Each number is 200 + 30 x the weight over its row's rms, rounded and kept within 0 to 999. Layers, rows and columns count from 0. The size before them is the row's rms in percent of the matrix's.

# layer 5 MLP up, 1024x256, rms 0.27, rows 837-864, columns 128-255
104,154,247,163,216,147,188,221,187,189,171,183,211,221,186,221,198,222,256,225,170,206,190,225,161,211,197,185,176,187,236,228,169,228,153,203,211,164,178,195,222,166,241,222,197,225,253,203,203,221,118,215,219,222,262,187,184,199,190,206,215,207,211,245,186,165,151,193,165,182,214,177,216,220,211,222,214,250,192,216,204,211,235,154,230,183,202,198,220,189,254,183,220,224,222,220,217,171,236,199,190,174,180,176,103,213,216,180,226,188,191,134,233,213,236,135,173,216,125,153,151,159,212,210,215,160,207,240,169
106,215,170,156,200,184,193,206,243,207,162,221,166,198,166,217,185,181,209,181,184,211,199,146,197,187,218,183,219,228,224,192,211,186,186,212,181,175,224,162,238,229,205,196,214,247,190,185,224,194,163,183,178,111,219,222,201,181,168,210,231,216,255,210,202,230,266,219,209,174,232,220,144,227,206,277,200,180,183,176,183,234,180,195,217,169,208,197,221,224,252,184,204,194,151,141,177,222,190,258,204,205,150,238,169,181,246,178,212,222,230,211,187,218,196,197,206,234,176,202,237,191,177,218,148,132,217,149,167
105,222,165,214,170,178,255,184,172,244,159,201,171,222,220,177,217,202,194,213,224,164,225,206,210,202,222,243,186,208,180,212,253,175,212,168,231,186,158,185,201,213,253,154,206,183,190,216,179,196,219,172,166,162,205,220,185,222,232,201,136,153,237,187,175,236,165,147,201,243,230,193,207,179,200,207,103,160,222,236,230,181,210,224,199,158,205,236,200,217,197,243,208,213,219,225,233,208,216,226,205,231,182,197,187,182,201,191,234,186,199,249,136,209,246,219,214,212,209,182,219,174,232,182,194,213,192,167,218
108,259,233,213,130,213,188,203,186,197,217,253,177,170,197,164,236,210,207,232,233,239,208,172,195,217,228,191,186,172,184,148,237,190,210,193,191,233,156,239,193,171,202,163,214,201,192,248,185,210,201,232,257,156,235,244,188,196,198,197,155,243,197,233,226,174,158,210,201,216,208,203,168,202,194,163,152,203,198,219,185,214,178,239,210,198,232,204,244,193,233,224,253,148,125,110,133,198,167,241,192,227,181,163,179,166,189,246,175,174,184,259,217,185,223,235,220,274,174,179,135,169,202,202,204,192,210,200,203
103,217,205,219,146,230,218,141,209,179,182,156,191,178,230,227,260,193,218,205,231,259,219,179,152,177,181,161,170,230,227,142,207,179,163,204,187,196,223,172,148,230,159,230,191,208,206,203,201,150,210,171,193,179,203,185,166,203,220,195,208,211,202,236,280,193,142,228,150,245,209,214,206,225,225,163,215,178,189,210,251,200,170,218,207,198,190,168,266,210,208,164,150,128,164,214,148,190,242,213,208,219,192,196,183,211,221,195,188,200,223,189,251,181,160,211,196,218,194,229,183,185,175,198,231,259,232,229,228
098,217,166,182,198,185,222,226,247,244,196,199,198,215,220,178,219,226,189,163,210,158,229,194,227,174,187,171,179,214,199,183,210,236,236,219,147,199,245,237,139,216,175,173,200,222,220,238,212,176,215,219,172,207,185,167,123,256,194,260,233,210,153,216,166,211,237,210,196,237,207,147,258,219,199,214,218,210,232,206,211,219,179,225,196,228,127,215,218,198,163,249,193,209,162,226,236,196,154,206,203,205,159,185,204,192,200,211,199,150,197,160,207,223,232,231,185,231,225,125,206,238,238,211,189,171,169,189,155
094,245,213,189,193,207,189,223,176,205,214,183,190,270,226,218,130,246,170,231,120,204,161,198,198,206,264,218,196,255,216,270,168,213,208,207,219,165,241,187,170,195,154,169,258,195,200,217,211,216,182,219,206,218,278,210,220,189,135,173,229,140,166,164,195,214,194,178,182,197,178,147,218,201,170,138,185,224,280,175,200,152,227,202,176,168,172,221,208,200,162,197,214,174,141,171,218,182,215,170,185,177,187,192,174,167,243,216,226,202,188,141,191,210,246,237,190,203,186,215,189,252,161,211,200,258,213,194,173
100,163,259,199,221,216,204,168,176,217,237,168,219,172,202,219,200,153,183,210,228,268,189,194,197,212,185,180,183,170,221,254,212,190,237,188,261,200,172,143,151,222,285,223,213,198,186,230,241,191,169,180,263,177,222,168,188,195,225,197,177,191,176,191,217,242,182,213,175,201,179,171,226,216,215,150,214,145,223,173,169,255,184,174,187,122,250,169,182,197,196,169,221,194,185,208,224,199,217,241,221,146,200,211,220,155,225,182,202,179,171,236,226,197,243,258,276,204,193,215,202,222,188,177,213,197,195,208,169
096,169,148,181,207,215,263,212,211,182,222,240,221,224,247,222,191,249,216,151,184,189,191,220,189,215,194,209,164,144,259,218,203,178,239,191,273,241,218,188,250,180,161,227,188,203,214,248,202,254,182,175,167,247,183,234,182,201,220,219,179,194,210,202,190,235,206,208,190,168,253,184,203,186,227,205,182,166,192,199,204,166,162,187,194,200,163,210,231,228,192,233,199,220,241,200,138,186,209,247,193,204,222,149,232,166,172,203,101,240,197,139,209,248,177,251,253,178,256,234,241,218,183,208,246,226,240,200,233
101,211,200,164,192,180,226,140,207,189,186,171,185,218,178,210,247,201,182,208,225,197,193,234,221,168,189,213,246,176,239,203,260,256,242,200,149,151,243,170,182,149,179,198,207,184,167,203,215,199,187,226,208,164,226,182,191,199,218,178,180,163,183,213,213,203,165,174,161,190,234,158,233,187,238,178,237,212,219,237,262,228,174,149,209,259,233,184,223,169,193,265,188,210,148,202,157,255,202,216,183,208,186,195,207,116,187,208,247,234,226,184,213,202,173,256,178,204,219,216,200,214,210,201,211,198,238,189,197
098,156,209,197,198,233,161,216,201,180,235,199,206,175,217,226,156,206,152,201,223,176,182,187,234,185,204,133,176,216,214,171,192,201,183,273,241,205,223,196,211,240,152,293,148,217,240,213,230,157,189,192,203,203,211,187,239,268,198,138,207,194,181,174,249,225,249,213,131,214,260,214,196,210,197,220,198,220,201,225,172,186,251,182,193,181,205,247,247,189,177,143,188,233,272,213,155,210,183,195,206,213,125,214,176,182,204,196,216,263,201,206,145,267,201,165,243,212,251,203,190,160,172,175,195,169,152,214,247
096,148,176,189,190,213,142,183,179,193,215,143,176,172,147,231,227,171,132,197,243,121,174,184,168,220,147,224,159,204,195,186,193,155,193,184,139,161,166,201,239,200,226,160,207,230,228,199,217,230,169,162,192,165,185,209,180,165,268,168,182,185,210,172,147,227,213,204,181,154,178,252,196,193,171,202,200,145,239,165,225,211,225,182,230,219,180,255,160,258,199,188,207,211,238,225,203,200,216,150,193,190,215,180,195,270,185,221,192,212,203,182,199,218,176,206,171,223,181,218,281,204,209,162,226,175,210,240,235
099,232,162,189,186,132,164,172,226,186,228,185,146,170,179,253,222,181,182,225,239,207,187,223,221,242,158,181,214,192,202,224,219,188,188,201,194,168,176,184,170,176,155,173,188,207,235,203,221,227,172,202,225,186,192,270,232,189,210,135,273,152,211,203,233,157,184,159,216,214,174,168,166,164,201,211,215,179,241,230,219,233,179,208,252,201,193,222,247,185,221,211,202,238,183,227,188,194,195,169,201,241,186,140,194,183,210,147,163,250,231,173,197,254,169,186,218,154,174,255,196,229,209,244,161,221,290,159,242
104,244,204,179,249,236,220,176,217,207,238,199,200,164,210,210,259,165,170,190,179,157,187,167,183,168,167,215,276,209,178,251,257,226,192,207,218,192,205,212,150,200,213,206,191,180,180,266,193,209,209,201,202,158,160,261,193,180,189,280,213,218,219,150,201,167,174,160,138,170,177,231,178,186,250,245,193,244,227,203,212,194,158,236,265,185,223,251,168,205,183,186,247,181,230,157,189,215,213,216,218,191,176,212,197,258,190,155,168,168,176,174,203,211,170,217,179,196,216,205,153,165,194,177,232,245,260,201,224
095,217,160,161,209,217,222,217,219,200,204,158,194,179,163,197,228,226,271,226,183,192,167,193,171,195,201,161,237,246,212,280,166,216,159,213,197,255,200,202,218,217,202,140,232,190,212,167,226,188,211,200,150,183,175,233,153,266,170,279,202,217,201,183,185,191,205,162,140,231,211,235,177,230,189,196,141,197,177,200,195,222,162,245,195,176,163,200,217,217,181,215,215,230,195,211,215,205,181,181,207,162,197,177,188,148,214,159,232,216,185,213,230,200,194,167,217,203,239,125,217,173,221,249,200,205,194,176,163
100,156,173,244,177,184,203,182,184,179,203,205,208,160,188,198,174,211,162,191,189,228,236,222,222,231,211,159,212,196,209,197,157,119,189,153,168,250,173,191,251,201,179,195,222,186,186,193,215,206,171,210,145,173,225,194,140,218,162,187,235,175,224,205,243,205,207,239,250,173,190,195,238,177,275,173,169,200,237,190,184,206,237,206,191,212,209,206,224,256,213,147,217,202,219,177,216,157,226,200,209,210,220,197,226,198,246,189,183,222,147,188,200,178,187,168,238,182,230,207,225,182,236,174,242,162,154,252,163
101,242,195,172,182,148,208,253,210,176,159,185,260,226,191,211,263,190,196,241,202,172,251,182,178,209,236,165,193,165,225,189,183,244,171,163,167,167,173,156,165,219,177,186,210,207,192,168,144,172,210,250,202,240,162,186,212,192,230,204,193,198,225,211,167,216,219,186,150,202,172,149,230,212,286,185,230,168,208,176,214,182,233,200,241,245,225,241,279,254,241,179,138,189,173,190,226,182,177,232,129,228,215,220,181,169,232,226,168,181,198,196,260,219,217,170,257,209,183,201,231,176,199,232,220,246,229,193,247
101,164,223,218,201,208,216,229,187,176,178,199,265,172,173,208,213,187,181,192,214,173,216,195,225,204,243,217,231,149,203,220,234,224,162,206,252,212,166,198,198,162,216,186,224,171,180,227,190,202,160,208,217,256,155,221,188,124,273,194,196,209,232,195,256,198,125,225,255,149,189,182,184,157,158,213,206,235,154,166,256,235,232,168,154,225,192,207,201,166,221,179,217,216,211,192,116,172,231,152,203,217,200,200,195,205,234,232,188,225,271,206,227,292,230,239,199,181,205,228,187,236,194,189,236,175,148,215,176
102,221,251,207,156,221,198,202,210,194,208,194,200,212,193,222,121,203,231,167,208,210,194,223,213,236,194,174,200,224,182,170,134,209,160,207,213,192,243,198,210,198,185,243,255,224,211,211,245,165,163,264,255,203,217,232,190,225,175,285,227,197,217,224,148,217,188,212,193,149,254,264,231,204,222,220,263,208,195,206,202,176,196,216,204,197,206,236,192,148,144,153,123,217,220,166,201,197,239,232,189,203,203,210,219,186,178,199,178,216,240,173,169,231,252,132,186,201,193,219,195,211,153,158,185,202,222,182,159
100,249,164,217,191,224,163,186,171,225,194,200,223,213,162,222,171,230,208,166,144,233,196,195,185,189,229,210,203,217,253,175,197,129,230,220,249,247,175,203,146,244,163,207,184,198,173,237,208,249,239,232,185,166,165,247,171,214,235,186,182,191,215,249,201,193,159,224,246,187,219,157,217,188,190,223,233,231,114,224,238,182,186,208,228,224,235,246,199,156,218,243,231,219,227,182,192,220,201,243,208,181,157,230,232,156,172,191,161,222,246,175,227,196,214,233,239,201,183,234,193,174,188,208,208,178,187,240,86
098,207,209,198,151,210,242,191,206,193,238,187,178,233,243,232,256,214,206,230,186,197,183,190,206,176,113,180,178,187,219,203,208,196,202,211,175,250,153,148,220,265,216,179,230,175,176,158,226,171,204,165,214,224,210,198,226,180,212,249,230,226,219,198,165,230,208,224,191,200,216,146,210,186,165,208,236,190,195,161,215,216,186,201,148,222,205,215,223,209,199,167,224,149,187,234,168,172,232,249,178,206,219,152,237,210,208,179,180,227,234,138,195,170,211,230,244,200,207,172,167,203,208,120,228,219,142,182,230
108,216,223,190,168,184,193,184,208,215,242,214,215,199,204,215,188,244,191,170,209,147,143,224,160,223,166,222,224,222,249,184,235,204,227,194,182,179,214,180,221,166,167,186,213,194,175,194,184,204,227,210,207,196,204,213,224,155,191,190,167,238,209,158,177,246,165,239,241,229,218,253,180,193,205,177,197,185,234,238,262,233,249,170,203,221,219,236,135,221,177,207,224,179,235,252,198,182,164,228,265,123,171,195,188,192,204,175,184,199,149,196,146,173,216,181,219,248,173,184,178,176,230,218,204,145,237,197,179
108,242,215,156,182,217,190,217,177,175,177,181,203,165,195,126,184,191,189,233,184,190,209,135,171,226,174,198,223,241,188,242,220,147,219,190,195,200,222,187,201,196,224,160,177,186,220,197,179,218,195,233,188,168,137,213,226,186,265,182,184,162,224,197,179,165,196,187,188,251,175,167,203,199,159,210,199,193,219,194,210,158,221,216,217,214,180,229,233,150,210,191,258,212,197,177,202,223,183,169,155,225,206,195,190,211,236,208,175,231,220,250,192,192,139,201,181,207,257,172,185,192,217,212,196,211,197,143,275
106,182,203,189,211,203,267,207,203,169,225,152,209,199,219,201,199,184,176,209,145,168,166,202,216,214,203,263,167,161,190,144,220,222,238,193,247,206,188,182,244,196,173,287,214,178,216,207,208,185,253,179,218,163,139,152,186,175,231,192,169,174,202,240,197,135,217,193,183,181,190,225,204,170,173,244,213,151,211,177,180,176,248,185,187,190,196,193,168,194,212,200,215,196,253,196,222,167,252,191,168,124,112,162,214,205,216,195,165,179,229,249,222,206,244,178,233,288,210,215,201,228,185,167,168,243,154,167,205
109,229,184,235,242,186,173,232,241,206,158,191,188,159,233,212,171,229,208,239,147,175,193,196,201,235,197,180,157,183,207,234,285,194,210,228,252,188,190,237,157,214,176,161,180,205,231,189,203,164,228,170,200,160,170,239,200,247,226,197,224,242,170,238,224,206,168,205,186,160,201,154,204,182,202,176,231,193,198,175,172,208,249,181,190,224,161,210,281,160,181,172,194,206,250,206,202,178,170,176,163,188,138,213,164,225,228,188,195,155,252,201,182,201,203,192,152,251,246,193,230,180,205,173,135,167,260,236,179
099,175,169,158,219,177,216,196,207,199,216,190,241,218,171,185,185,195,145,165,219,204,238,245,229,181,183,196,161,235,199,193,216,234,164,176,183,242,176,219,251,205,174,189,237,190,187,235,211,189,189,213,150,212,208,176,251,155,189,186,212,217,175,248,171,227,195,222,181,212,151,194,151,169,240,150,209,230,198,195,192,161,209,263,219,189,140,220,201,232,226,222,173,184,189,191,210,174,190,228,174,215,220,187,197,179,259,182,230,225,194,160,134,194,227,231,222,246,168,223,189,256,171,150,193,243,236,150,193
104,175,200,231,257,249,238,232,202,185,181,172,215,226,194,198,173,152,197,213,236,211,176,220,253,215,173,210,194,191,225,140,225,210,199,237,178,165,162,135,240,223,183,208,240,179,221,177,133,244,221,197,213,197,173,246,193,203,202,239,225,167,162,201,189,199,194,210,261,222,237,202,266,205,220,143,235,195,251,223,207,229,197,230,166,213,189,205,226,202,191,174,156,131,215,158,218,209,165,182,156,207,186,143,158,204,184,170,207,231,221,258,216,201,266,240,185,192,149,134,165,174,219,195,266,169,175,213,155
108,239,192,205,181,169,175,240,102,211,227,176,170,151,212,201,198,250,241,219,183,133,248,246,200,142,273,219,144,236,188,196,172,175,220,236,193,195,201,157,181,176,170,198,177,226,187,164,180,207,189,191,201,241,151,213,197,286,271,146,204,224,184,212,181,223,177,197,222,212,236,182,259,178,202,196,230,211,230,233,212,259,238,184,155,237,165,175,234,220,179,200,183,189,204,191,189,216,169,178,237,172,200,205,206,168,160,243,176,201,229,202,185,225,179,213,209,240,149,158,199,167,257,204,170,234,259,230,219
# layer 5 MLP down (transposed), 1024x256, rms 0.202, rows 837-863, columns 128-255
102,184,192,207,219,210,243,194,191,187,195,181,158,170,243,222,186,217,163,124,151,184,206,234,150,272,219,147,219,219,184,196,199,228,202,261,205,190,214,235,250,246,203,235,225,214,197,198,170,226,237,226,219,196,183,224,181,199,215,204,228,163,238,161,192,198,225,200,233,148,233,161,199,180,208,200,195,166,195,258,203,183,187,160,197,197,158,167,177,232,155,224,231,190,207,203,157,156,200,218,137,153,185,253,256,203,190,216,259,270,216,204,140,168,199,175,212,167,192,184,208,280,222,181,196,228,192,161,147
109,110,264,224,148,217,187,192,175,182,240,210,176,190,152,180,214,149,228,216,199,135,193,200,162,214,225,171,202,235,215,200,252,201,206,220,154,160,235,253,218,201,251,222,232,206,256,223,225,184,172,232,227,205,186,220,159,183,234,204,173,233,187,230,231,232,241,212,213,219,194,174,197,242,250,186,227,200,205,230,208,179,182,210,188,170,198,172,196,186,196,170,208,243,234,193,185,238,189,141,236,197,208,220,202,160,184,219,163,182,180,157,217,237,179,164,179,213,207,206,188,220,176,196,195,217,231,128,227
107,174,220,159,193,162,181,162,230,212,208,257,214,233,262,188,217,201,161,160,211,155,203,251,167,183,202,256,203,279,221,216,218,231,213,130,186,215,197,248,220,234,185,169,246,214,167,185,217,194,189,194,173,198,161,172,171,168,221,133,176,224,214,159,185,249,230,231,177,215,222,184,172,197,196,227,244,197,203,218,220,200,167,166,210,120,215,212,235,202,217,149,162,225,200,251,253,165,182,223,220,187,198,193,184,158,246,211,221,184,242,202,228,200,204,244,182,234,160,234,189,244,186,237,227,157,137,268,223
104,203,221,244,225,164,172,249,213,175,230,288,183,248,219,214,177,223,227,149,252,226,194,178,223,151,241,181,179,165,205,184,276,214,260,196,202,207,152,223,198,228,174,197,184,177,170,154,151,194,235,173,195,244,226,180,219,174,213,165,164,200,195,246,239,193,196,206,196,194,161,209,238,175,197,201,208,197,127,215,165,237,202,197,196,199,126,211,192,240,201,192,166,211,165,163,209,183,173,205,216,199,194,221,205,212,189,233,209,198,197,219,278,234,175,244,250,183,182,196,217,173,221,167,197,154,174,188,215
096,138,205,191,215,222,138,175,207,202,215,194,144,187,202,199,183,183,233,196,264,136,219,206,196,208,203,213,227,203,157,201,219,213,249,198,182,187,160,207,244,215,207,156,178,210,189,194,186,208,177,219,198,169,156,195,207,154,171,174,173,221,168,236,206,269,205,237,197,200,194,169,199,182,192,191,199,211,229,188,182,196,202,190,176,163,237,253,179,206,172,187,268,182,175,134,184,182,195,196,188,182,215,181,230,239,188,219,249,184,236,194,127,187,236,225,123,144,192,236,229,199,187,225,235,152,217,210,231
107,196,187,147,131,198,268,162,203,215,234,194,154,188,224,103,152,250,216,222,206,195,222,151,247,202,226,220,224,246,197,220,164,222,196,183,188,199,219,188,212,224,215,189,202,203,235,252,182,163,196,168,205,190,248,204,233,129,195,218,193,188,193,170,221,178,221,231,176,176,186,224,252,209,185,218,274,186,202,226,218,223,174,194,155,228,217,192,212,197,240,136,179,225,171,195,198,201,164,221,230,170,207,189,238,196,222,218,193,232,164,226,260,183,192,215,218,253,196,198,188,176,201,199,176,207,188,202,274
090,223,185,206,273,183,265,218,205,221,129,201,204,188,173,205,244,164,236,240,204,194,235,206,189,197,213,163,190,194,204,202,232,192,142,215,132,215,237,163,202,211,187,189,220,172,199,160,177,256,221,218,175,182,242,218,239,196,232,206,234,152,224,173,269,167,237,183,207,224,178,215,219,227,220,250,227,246,212,212,195,233,141,217,217,225,225,184,173,198,217,227,216,224,239,181,180,236,167,183,225,240,248,222,218,203,189,195,191,201,182,214,179,171,200,175,190,194,261,219,195,187,217,200,181,206,167,221,192
095,171,146,229,227,195,223,210,146,144,162,211,165,216,223,212,241,193,159,215,180,152,165,215,205,249,245,209,233,247,215,171,196,207,213,138,114,229,214,247,198,168,169,179,131,246,225,183,196,195,168,209,185,243,207,208,133,212,194,218,219,212,244,184,210,138,229,186,218,219,173,188,204,219,198,239,195,284,185,251,244,148,234,160,183,221,175,235,194,178,218,259,227,250,151,194,189,226,239,263,204,209,266,182,187,195,208,189,192,206,246,202,173,252,227,192,188,215,187,179,210,170,205,228,223,156,195,202,280
093,181,215,228,172,198,206,193,212,230,216,191,235,169,228,212,174,226,203,175,189,163,241,225,180,187,291,151,237,274,160,219,204,263,204,145,177,270,194,263,204,179,179,265,197,212,169,210,211,139,223,191,210,169,222,190,203,205,166,175,200,215,208,174,178,175,194,229,231,224,162,178,197,228,152,199,178,199,181,238,223,234,200,212,202,176,218,239,151,206,188,169,212,181,170,226,235,186,159,158,189,208,220,203,179,229,214,217,221,190,202,204,167,223,206,145,204,222,166,190,239,159,169,120,207,170,218,208,171
103,194,179,214,196,231,211,170,221,178,225,238,169,200,219,251,175,180,201,201,164,228,206,177,134,217,197,190,145,168,152,215,168,211,202,226,168,219,154,263,217,227,152,209,214,184,231,186,133,177,216,208,193,269,213,216,203,222,173,132,190,249,158,137,200,201,168,234,205,164,181,222,218,193,197,219,204,230,216,188,206,178,210,158,211,222,152,218,169,230,270,181,172,215,137,164,215,171,191,166,265,165,189,229,186,232,228,168,222,194,237,186,235,212,203,191,190,182,183,244,194,244,204,219,169,233,228,235,205
102,215,237,209,211,195,190,176,246,234,251,249,181,190,164,214,167,206,220,219,205,215,193,232,184,181,162,185,166,203,202,216,171,223,211,190,190,177,194,201,204,178,219,219,256,172,203,199,150,166,236,223,170,189,220,243,228,203,227,253,237,167,202,158,266,275,217,212,251,203,186,180,227,192,206,205,192,185,158,189,255,161,194,205,211,212,144,184,160,208,265,194,268,192,266,280,212,210,208,207,202,193,208,187,168,172,172,221,253,195,166,236,203,189,237,236,194,161,218,198,199,209,214,227,159,217,180,191,284
094,229,183,199,169,187,193,158,241,165,190,225,166,210,201,189,148,192,274,250,231,285,188,189,203,180,197,188,245,189,227,198,180,223,247,213,176,193,169,243,178,212,200,241,197,148,171,181,148,181,174,220,221,211,201,230,183,162,181,168,197,180,207,121,224,173,211,204,232,186,206,186,197,178,169,224,188,236,243,204,194,238,143,216,204,211,188,198,198,234,198,177,157,158,178,196,233,222,224,231,169,152,189,228,269,214,220,210,202,202,212,210,194,220,199,233,165,205,183,209,135,192,208,203,238,206,170,184,225
091,208,186,237,220,234,174,222,170,243,186,230,218,206,188,201,216,213,203,214,170,197,221,160,127,235,209,253,226,197,220,154,173,228,272,171,150,201,167,168,253,174,183,223,171,217,160,233,194,163,146,237,197,143,216,163,229,189,178,186,131,215,167,237,274,237,262,254,179,209,214,165,237,204,213,192,231,149,169,181,190,218,231,231,177,196,159,200,189,197,224,245,171,201,206,192,233,242,161,145,133,214,244,203,206,220,184,154,199,148,193,182,218,175,239,246,166,182,236,234,211,211,166,212,177,216,160,192,201
108,177,169,229,214,184,197,193,217,155,178,145,196,194,270,168,156,170,254,187,215,173,196,211,181,187,196,224,190,257,166,238,142,223,206,247,211,255,144,211,211,180,213,213,190,228,186,167,169,144,208,136,187,223,195,264,195,190,192,216,194,139,195,165,185,200,171,197,200,173,163,220,183,230,166,175,244,200,176,199,171,196,199,171,158,158,176,236,184,212,217,215,182,240,178,213,218,161,183,196,224,249,220,217,230,158,210,187,218,200,185,140,228,175,197,194,254,182,209,234,167,198,201,180,173,234,148,226,190
094,136,203,174,178,223,199,170,208,202,223,143,213,112,196,233,198,273,226,181,211,235,213,198,187,225,170,196,190,260,202,174,192,223,203,189,239,190,163,190,171,190,158,234,203,161,232,205,238,211,211,220,230,186,235,204,202,184,224,223,218,217,172,146,141,192,194,192,139,196,209,211,195,215,212,173,158,193,243,210,236,211,176,268,209,177,195,232,111,226,176,186,183,161,183,181,167,183,194,230,190,192,194,222,239,183,205,220,219,159,234,204,233,182,203,215,221,217,181,177,173,234,206,218,171,226,173,236,182
103,225,227,168,175,205,190,194,203,221,228,147,234,235,153,183,219,193,211,169,224,141,188,208,218,179,231,184,184,183,155,275,208,198,188,256,209,157,186,158,218,206,172,214,176,204,204,265,196,153,192,214,145,235,206,196,248,242,181,187,229,175,189,205,181,172,210,175,147,188,181,216,191,198,195,227,196,139,247,158,176,207,173,163,223,214,202,232,210,216,215,253,232,170,239,191,268,220,192,215,255,186,249,210,176,185,184,215,133,204,215,204,200,203,187,210,249,165,227,202,204,220,198,180,127,219,249,233,212
106,238,215,183,197,206,208,220,177,269,190,177,212,253,203,222,162,198,215,255,204,207,211,157,202,218,220,228,153,203,202,170,234,194,180,224,175,201,193,237,213,203,170,213,250,174,124,127,189,225,189,171,188,210,279,190,231,181,162,241,284,198,203,209,194,173,205,126,130,214,194,150,209,203,189,182,200,172,208,188,245,145,200,156,162,237,218,203,224,194,239,194,237,197,225,159,238,203,181,178,188,175,191,207,239,186,205,203,184,190,206,173,224,209,182,147,215,189,180,161,209,152,199,171,194,216,220,206,179
106,180,191,213,248,230,198,239,166,119,199,203,165,205,188,185,184,233,158,179,173,201,225,208,190,199,223,250,182,209,207,222,226,208,233,235,192,168,195,203,178,195,208,124,167,143,235,198,208,236,185,163,183,177,187,213,175,145,190,222,196,236,197,188,166,240,234,239,209,207,179,172,181,185,188,184,190,222,216,275,202,150,210,185,172,215,171,187,171,264,186,172,188,203,213,175,208,204,211,207,209,169,175,222,138,169,196,201,212,204,193,218,218,228,194,186,248,208,214,244,201,214,207,201,252,182,201,208,231
091,196,140,186,192,192,241,179,183,163,189,197,228,181,214,193,196,207,186,253,230,199,175,160,186,217,205,208,231,206,252,169,211,167,200,201,136,204,171,206,224,234,193,170,164,231,168,198,176,238,211,172,234,191,221,210,199,161,230,179,153,128,211,212,180,215,221,217,173,191,143,195,164,208,165,192,188,232,115,218,180,177,226,226,192,189,248,202,175,243,178,213,264,215,190,191,166,208,207,203,168,192,206,240,179,228,186,159,179,143,134,187,191,163,144,202,236,147,255,275,226,129,163,204,198,172,185,187,157
094,229,203,230,221,276,228,211,182,200,198,146,259,152,197,209,216,252,201,194,266,184,172,215,254,220,180,249,183,195,199,175,216,184,232,222,187,204,197,167,182,168,218,246,210,212,199,190,205,195,186,220,224,223,190,201,227,181,253,229,268,198,210,170,177,124,206,209,128,197,189,222,187,212,180,166,166,213,215,189,153,201,184,199,207,188,179,185,220,209,183,216,201,158,181,218,225,227,231,156,207,267,219,206,178,193,212,197,166,194,251,190,238,238,205,219,245,148,224,205,201,121,215,210,206,227,194,114,290
097,198,167,191,200,180,158,195,178,208,254,200,167,209,160,145,192,178,170,191,196,169,250,233,168,179,228,246,239,187,204,194,233,207,200,193,176,175,192,210,207,181,196,161,191,231,205,210,162,150,223,205,209,194,152,248,215,277,209,206,262,242,141,208,213,236,264,207,193,145,231,193,172,160,148,190,210,145,175,200,164,220,204,154,288,203,198,238,237,160,211,202,214,178,228,160,266,233,216,205,199,231,232,232,214,215,179,185,196,206,194,170,186,213,169,212,221,232,176,128,226,219,213,200,241,174,188,210,194
104,202,258,202,173,224,175,200,159,196,190,181,189,245,208,190,146,210,253,254,221,158,206,178,219,186,174,233,183,222,212,198,209,233,175,198,226,151,233,186,213,206,199,223,234,212,221,203,194,219,264,206,158,114,186,194,166,214,200,219,190,166,225,222,177,243,122,149,209,167,244,201,234,185,200,258,214,233,163,205,215,193,275,159,221,236,166,149,187,205,118,203,232,197,161,269,222,208,240,235,173,207,207,204,216,161,212,166,241,259,225,219,202,256,214,199,178,225,228,181,192,190,161,184,181,192,210,188,148
101,193,164,204,186,205,202,210,233,186,213,233,198,217,236,187,204,201,276,221,222,183,213,183,216,203,234,187,181,167,214,167,134,201,225,209,194,213,262,265,185,194,172,186,212,202,248,243,223,170,261,201,172,207,232,218,176,217,184,206,240,250,206,260,232,233,202,195,199,162,216,149,223,187,246,192,187,211,185,226,217,176,176,209,224,201,193,184,207,272,156,212,200,209,179,222,214,201,189,190,181,117,187,161,248,254,194,170,144,192,193,170,189,193,213,200,191,182,157,157,192,159,207,229,182,205,228,212,121
102,255,207,203,198,252,234,197,225,266,197,246,199,232,165,143,227,219,202,228,157,197,240,202,148,148,206,155,250,173,176,218,177,184,179,217,225,186,149,187,192,201,163,146,194,195,198,214,137,225,213,192,193,236,160,216,183,167,194,171,218,240,242,173,200,233,197,232,253,221,208,220,197,193,181,177,166,174,156,217,191,222,189,160,177,132,236,163,190,174,188,185,197,242,190,165,212,130,209,243,150,184,228,160,188,233,158,177,177,229,183,241,192,183,168,168,232,196,177,183,206,208,197,230,196,174,248,163,178
103,195,161,215,295,191,196,213,210,228,224,227,202,206,159,231,195,158,163,183,187,158,253,235,189,211,185,227,214,204,202,225,132,206,209,179,189,158,240,242,211,238,196,190,171,196,222,215,194,173,211,189,175,174,212,141,206,236,197,190,232,226,170,258,219,213,160,216,173,190,203,185,207,252,210,198,200,180,207,178,136,192,252,116,206,220,161,227,208,203,161,203,261,208,162,220,212,229,191,259,171,192,197,224,206,184,192,140,239,154,233,188,149,145,263,193,153,228,222,216,228,223,180,223,220,160,222,172,159
103,184,229,217,217,232,196,234,183,173,197,232,201,225,116,192,191,268,196,227,171,230,184,199,203,205,166,199,215,221,197,180,132,158,177,218,201,207,197,188,192,177,203,201,156,184,177,191,242,176,177,141,237,196,179,257,234,208,253,256,186,169,239,225,219,222,211,209,216,198,202,211,184,196,248,169,214,236,168,171,174,195,193,171,164,203,253,192,170,241,212,254,226,191,203,187,244,193,147,248,178,200,214,192,221,158,138,192,197,172,210,184,218,199,220,169,199,146,205,150,223,138,209,233,196,169,195,194,208
106,220,179,176,184,181,223,188,215,205,224,216,217,188,238,201,175,214,184,156,203,174,237,180,155,221,237,202,190,241,166,260,210,203,209,197,216,197,200,172,213,233,219,152,166,241,207,162,223,195,175,237,209,206,192,136,176,243,185,143,183,246,227,248,226,249,233,213,207,182,228,260,172,246,173,202,181,147,228,171,204,198,165,170,171,177,162,225,166,203,195,150,189,179,209,213,204,156,179,241,214,229,174,225,216,212,206,180,167,193,180,194,196,166,204,232,231,223,187,203,237,190,207,256,210,179,185,210,218